config.toml
num_key_value_heads = 9
norm_eps = 1e-05
rope_theta = 10000.0
qk_norm = false
bias = "none"
tie_word_embeddings = false
parallel_block = false
init_std_qkv = 0.0203
init_std_down = 0.00131
optimizer = "muon_variant"
decay_shape = "pow"
batch_tokens = [65536, 131072, 196608]
train_tokens = 607800000
Each number is 128 + 24 x the weight over the matrix's rms, rounded and kept within 0 to 255. Layers, rows and columns count from 0. Numbers have three digits each.

# layer 14 attention value, 576x384, rms 0.073, rows 110-143, columns 192-383
118129112125129135117112122130117103127115138112137133110116136104130142150145113080144141138155149136139141147099127109109123111111134096140134131124100181110133145129149123138127127113116110133131141145135117118149149135117150114092133143146121113122115128119151115138137121130111122116118131126152108167135123129136123138135116110132151145113144148113141116110123114098099117114131114128148102149119110122125145156129170135128150135137103159091143124122122148108100114145152147121133123131137142162098154130121127122102139132145104141126119151108119115148151150130111114118
128127117131082144134138122155162153104112110106112136146128149156130124121115111128123160147125112130143147121111128137134115140114124133103137151110182156109125138144132132115112117124119150131131135131119119126138102099098107134167135143133132109129133150158129094135133126137122126170136147130123125108112122136130155135131156181137136133114116102141156126127115138142113150157127120137152118102134121151117119139101145141096119159129146122128134137142123116099113129129073135137126121119170118128138104121141129122133124120142153117132110081111133129127148152179153108130
140104103094131112129125139134124120134123122122121123128117136121156104159138136167109139131119131119122117137178116120100106115090120108118123120094177104121126098158163113119130081164127119126124095129101102136120117130123108086111145138100119128082126129126128122122104149134114135130149160138093132129097127166110121102111123119134132178115161157148137145156121132146154117127148162116109138102146132131121143126136125135126121151161146123126129138080116120127118126144101118119152131144144170127098145134115129156132124153141142109082137131134115151125076146133135162111
128139145139117088129109127143149134116126140114114120102118135134113122073128135110073134119114147124145139100132116115104126127109160134122112142124122122097129114145098136154129116119137173112138174128169125113157138131123138132108121102158129165121121147106145096165122123126124159110140107127133126135135126124135105155143135099126151130112129135137093131148119169135121107144135105155090147148118081133092137132129157140059134127136112126145165138108112132116147128153121134096096137133128103151136095098108129106116147145115114145135114118139147109119142133109140099123
151135164141121122132128130117137137120126112105107132124140118094117113135134129102128133120137109117095127157110135125043140121147118145146132124146169147136108128160149109126136149081146118109129167111135088130124146143104109151145150121098130093128102134157114156108126114126092137151113097140118149117114147128125108153146142118144121142146121122126138124109143095134151097103132121118141109154127138135147121128120115119146122100130174127126125180128188149132103136123104155169136110133133130146141098104139124127135125150171101121128122138095127079139103144145135159146
115120148128129111118136127104123145106080124111135097129125155109131159127147138129137111129121131136098144167152153098119154125130158138118130147151150121100128142126144127112150125148128103139102172101111114134123136116118129094119171115113108151146112115121140126138132136114129152122147122138153105154153125157122128115118111138131111145134117118121119127112148126095131136146108120138124140130149093107122143128126138178107141161128164137140120124113128129112115110125163139141127130116137140093137154127129118133118147121120121130113130138115087141112156145194120125118
150170145149111117119108118125105145121128134145112114135101128140102100133105113098101164150114140138102124118130159100134133132104122115141134115182123183074149129130129143122133152131139114125136159128124103154147169119101084140133132163121096173131167111120103161112123171101126140148122125149116131097139135137123123093151122121133114142139093165124092129132134135158127141088129139144129109123117113123158129127157129093132137091092082131123161135153122146130134128158126108130133129116103137127119121117123126115132124134146160126119123146122148091134146166111103148154
132135093132109149146134141112139144127127102122132134123129120120146115108125121132144156144153122128135151149108130151195120114139116134133106131115122113115127169124119139122111148119140114135138158099137120143137145104146141143149132135133128180106148127142132145068114126107104129159103140130140139135132127131142134131105147138142144127139120100098103110133121121121132109165138133116142128136116135130111132143139192145104142124139125144132117090146157108130147147135147136105106124124161121142105138148100098113122128127139133113125121111139154105124127120120116120119
141104138107108155129122147146124123125117122137134124113131126133162146172102122137136120129119117139138081138137170132129105148131111162115093133134124150102134118088121165131137145120128130102156135132123133152146124125127138128150105132178150127133114145131132119131139137133111094114092129117121138163130128107137156111144120127110145147155123131141115119137133135144120126114103146127128131133105147149111127135131115167135136120141120122120121125097150149136130115179143133141104125123136165136119136126117134122159121146121128109118156138126135141125099135165123169119
171117142114097138111132122130124167158131137131121122127121159140131119114107143125112137108106113128163175130116109138140154135112136147108102115119155124103139142149114152135133129162140133122127151120147132126128149125137127143138091126133149138124159128128117126145143114092119112115129155131099081143141143145132122151142140165092132133132090098138127090164151141163125140131139133131107125154127149112099127118126120112093107138107154125132146150141127140144158149144163152125086111148154106129113131146125130111102144150127130102147120157106133125141113139128143144126
156158155137106115124121136132131123146123136119128133114133160160103111130101143102131133113094127120140161140111131158145143131126131124135106107135118151130120114146118127153136165141133110112153117137124138155125156129146139124136129137116140152122143119149154137108119119122120121136150103131118136152139165146122116115116124110130118160156094122124139155119147128122122121105131128107152131112118147130139152154113149160174141127139145147133126131112102115127127121143151117102131144124115138089154081146126103103113146123151137123168124136122153143144153109135116139114
102149110124124120101125123136102128151122174151103142119126114132126152134117088158153131146123125155110162118123126121162136124166141101156135144150159119115111114145139157096126109129129156128131103125126100114132102143138122153144124142090135126163157125116153129150148115146133132132101138117138122122125107157129127163140102138123104132143125125133146113119123112120130125112100157136153142108105136141133132122145136130135139134130125154127117130130114132113144129121147147146120125138105151099117133170131127128132092134135133114118119114137115110126115146123109128112
112121146129144161112117133134136178129126116128131138115128102109118143136129090109115146135158119143177131155123143141158137138143136114118141136163098165120145142114096139096136163129115091131131109120125123172130161136111122119123112151109149143163118111110111152100132115153111128116098119146126096112114118130138126122137119092127109131136082142120139134147105113124136133109149147133135146130128142111173116115113153172157121167106113109134119109172126142119111136145132136151141122125135152141153129147102151097121132127149122122132148123149128126131173181141113136132
147146152103130128114123130126150145138120127142121116120115081125123137130089145133125079120122117133139136125144090153155101123108110143160113138123077133134144138096139122139127149127165147137123148120114137112136101132152134156142149096123107169122135116114101135106112125109150154112130135138117131155125102138127125123133126132132082113134146138142176120155108131124137138147125148174151128154139148120152147114144137114121112129099141137108125151135089111111159093104131149154127121126108130125131107128134142128128122105106140110118091122087158109149144136119113142123
126129119128116116158110124109118099132108129110129136151160152136136112156097130150141100104110142138134131101140134125097114115128126178108102139136108119148102103091142153109142132117127143120142138110171147141133132161103103117111134099109134147117118115128107153154107101142129128188121106128132163109130106121100130135111107114129127139131127132135142137130142138124107105098130115129153099120152133129135118128145146134098115122114156097100153136151130107101151138143106139136105098148131152193158153135133140123126115135100094115137116152131139129125177134112131138115
139132142113146132121144131141133130138111156096147121135121131146141094146113131149143111136098122110097116100112145121116119132109106138135141122132101171118092102145114117120097135129110128129151106121144132134128119120100124115128137139109137127117126093104130103101130114126136127121115128144151077144122116122108119130113094140141124123118092112129128147133137127126126143110121116135137125147143155100113144125129144132158147116131134133129137122122137160107132104127114119106131108145098127117140125101122127144133119147141112138135132158130160140128095171142134128107
136104141151114095141104128101098131151153164131122123122138121144135142144105092080114159123117129149097121138159125147099148084104141123134144124134082150089145134139157146155115129132119115094122136148150127157124160106147109131126099125135137122144175139116112118168149126120133119076140128161138128082132127155089108107128126109081134108107154126134113062118097145120134131123140150121127127149108131147103124146111147146093124127100100098133129089105132108135141150143127098156090156134167134189142127168106122139149140117120153123154130137131134101122114137113111139124
116119124148129131140163110116110159135114121109133127141138142128126120129125131127126157134097097112110108125136136140113147107145115124172120144154127102117115128143131105135117109117138161103132141144136114109128141148132139131128120110110152121173118113135097141130137120125122119117117162151141138129128085136131108127150101100152124128136158128146137127131127131133155148113125144104154130139117121141117116144135129149114131156139100142130136131139127153133124099119129107103141144138114126119140115134098114170119122103135115120118086132143102150113138096109137166124
145124167129114151102109132141128116110165104126141137115157126115131146128122136118122164132102120144128127118112129115148119138103162161052113141150134149152120164153125124157151102129130096115127140130107088163189129105117124143133133147138094129114117139116170104123133121134098139114101145131104133143113123143154137122142138120128133153151123136094149101105119135157124151111128052135156178153154093109117124138116121124127130120104104128117117116164141113108130151116120126105112131156136126144100164130123106133091131171143138149153079171103116111124137098126106166092
133174158142102171141122141087126117124123119132125141110119112128114143154102097111119141108122129121126148138097176107102144129132132099145120149136153115166149117110101114116122104126151087121129144156156146165130128109156089092126120150133122110136145161111122114142126150137141113134088113127110113123148115136096108126122147121124165112119139128133155136127144135158096152123120118111115112115114116136132125102093149129127142159124156120135104108140142127119112148108139147153134131114104107127106100138144096127110121138091098125154123119114153141166128146132135081107
118137132160143129157136100092142113107146127178124112110125171137119119117147111121113111141131114134137170135109090140142141132107112124141154133065135154133149115151134113123107128123156119107086173153153131121122140124160126136133192123139140122137134112119144148125096102124135128082137140132122121167118147125152107146100122126134128194133142116149085173123101095116135146167167136131127132139139120114102127160134121156114127145143126112127116105128100130123140155112130116118130146158120128148124165125107146103136131134124150110126147131117150134110112124158140113131
123126140157133107159143173119127134124118127126099123116109136117112121094138153136158118159134116116125108105128157144120163144105145144137117120096134128146097140103134127122129136163114157124078133148126164142112134125108141120115183139134112119094109134124105135135128141130122106131158143133160144137148130148104184137124135092130153120143137087102078150132130110135143144147101152090167114116158154124129145095122082102135110095125100103183118100140130148115123111121130142102126114098091164111133167111108138123100096121142115142114097124151134122141115111110158121105
144098171143094134156138119117131172154124127129106134108132092114117090126109103120156112107152132118147123101137127129134117141120132126174097155096136103104143144136121129153098127143152130105156138159083097146125149150172158130096111131100120108148143125097114158096153063133128146139099097138132117103151142102130108144147098114113118147134133099117123149114112121128145124138131141114140080094152138148118109117114135108147127132131143112123153125111136129136107104124152112132114138090093133102121104126134153137127109101120138163087117113143145136128104131133116121143
132122111133099117143123109121146091124143120113116122115143151095123104158121150139152143160153142110106139095122112140129109100125131118131122128137135157119115119137088156124129101090091150085140142165132142134123114145093144139142132140154118127118102126144119146095099121117140151099092110134132141122112127098132108113158127097130151117130122122134127091125112145133137093100145106141131124108138097147133145129130123120100126106165123135114134093111118148137149168101102106101114136136114153134126152101117135117126116124128127162136164129131177131145148128127129125118
131138133113115124119148114110116148143113106150167137127138116098115144143115142126125123113135111104152135099126135129094145135149131139126134150146121135114142126113125126107121121159153107135112126160137134116114123096146124150102161134152115123125132117146126101123129149109117102127150136151139125148122138134140120145104130120117136118130159141113145121122120146119171124134120132134145126120137140140138124156118133134112130125134080109121106120151148099095130142132128132139108147116137148093152149108125132146131107144097113112149129133121120155113139136132141132124
136120093099136110111122148122132134136139139104134145098116110159125112102138104123114126143156129153153131136139159119131150147171132149108125115178127149141121142119135146117143150138146121134096135136108152118124111141112153136127137137120134134103133125126149125125115134139103120161148135157102107107160139121143145118129138122121124135132076108136150094111140123124147086114139093139131139141135133148094114143145112150093119116140152127118133124087138119112126122133119118111124130117144126129122132129106142109112140144108141125123126110129098129115108137139147148125
128159142138123139136132174144151147113168118105091120140129138149128139122131131097144125162099139102091106143142106105102135138107101137132097147107122104162128173097111123129104135129150095175128129136142123150148101110112128105143125156105145134117129133142158112113113125117117124154122117119136120136150118149110126117111136099113114173149130158140125125103100129140130173170137102138140121164112127109138137107147133179133126137105130103141131120122133113096130126135114130145106137156124121147118139121141117146118110080143123078114121139146106127115118114150129135123
147128125127124116094114134150123089126125123118108119126110130124128132136130117147117158146151117125141127111144135141157131117126093131145148106148137159120111123115134073131118121128123128122127130167134111153127138172149135121125156088101154107118150134131129106140149132152136135145113124136131135139149149125151146107127126142118118084112158102128157109102113095115129143120106102162137102126131119130105130152130114137120096090115112108143126138094148137129097136130156155124112158118144135118103127126134148111120117152161115148152074154089092143126134128120143124124
128157144102119157129127146133133083110152130132149131137137146136119143137119123170106137133126130144144131113109122128146103143109119130120118130115114110137160151126141135101137159104158108136098120114154152117112145144120126126137085146148146122064166059122153120124164110144130140138163120097093142132161113090106111145119171139113127122139176116158108134138104130148118075117164111119131141134113128140078144094117143113107139120139163115123132158131135113121122127118123158139118088140158115112137132131123151122152093105120110141101115130128145125144144108139143129106
098100114140149143113137134130140161166103111153124132142135130126113107144103135097109143112148112128160114162162114134137123107123118129102141146164126147082123139117100146135135103144130096090137129111109118145174155156162135142128128149108173124128145134114127170131106100167131137137107126149124141141134156123181091152133132135111133133088129146128164099132126135104133114137091117173109136154139115146112123135130130126123140129172080110093107094118102132176111133110124121116130125118135147139131162162107130165133142127122120150125104139096138156105101139174094113133
134144139140117123115105110125149097130096122149110143122143153119124136147129088144121125132100132130087122119122076107121110142129135131131153150117150147128150136155095157152100143149132109143118134149143128136116114128093141124116173155130143150095141121124170111102143134108148120114165103131117147125118141123101086137121137089114126166166147128131099148141094123110134119112122124139133137126128112119093135103146140157167143130137136124175108142098120142117105129102102119133102135100108122124136119122160132134113100139126128141136107144111142125148116139151144098155
107136137118108127157120113104129116139095128108100117115111149122113129122140135076122102177137124138120142110101157126094145126136138128146147106129185112160092109139093142118142148092138131086125135121162129136117130130138166118173170158142124141117104123080135121110095133121135132120151128114109131126135137108122120136164139128108151138118116137111079137118108122117129120114136133124120103125173138113137135114181096103138132140165147127117153119147129119131119132107126125122122144153083116151123119111119093121077096121107098142121166125161153143130118136161130118109
127157147150106144153139096123119120120124152128146115118129136144122157107109107119156131144116133141115124105127097119119142134128131153136130102135144143125163140139121126123147118120126137132119116154119162094150127133098108112135102131148121171131149146157091118137131150146139120109122141114115104113153130127107117150134130140119138153119098136120147143139132124126119115107142131156109140105136129115134139122141133143112130123131108128110111114139138114102141124136126109117125132136118146117105143124123138120123121166132138108108152156128114112139139137106122127146
090112156160123145172147110107140100148103116150124128106149104104096125153130118098130140136139134138124115125127147125155123135173081150135135119118149135129162159149112149115092137102113112108105148152145162117128162142135124101108118142140179173131077102131125106115097107152138088119132147146075124120154142129143144148139114091088145151110109143118164127118157111110147098114108112139130144129151125151106133132122148126134153123128111096106119122132145074142110132091122112136147135126085137162128150139129144130101115112125107173142119117139146154126120120154114121100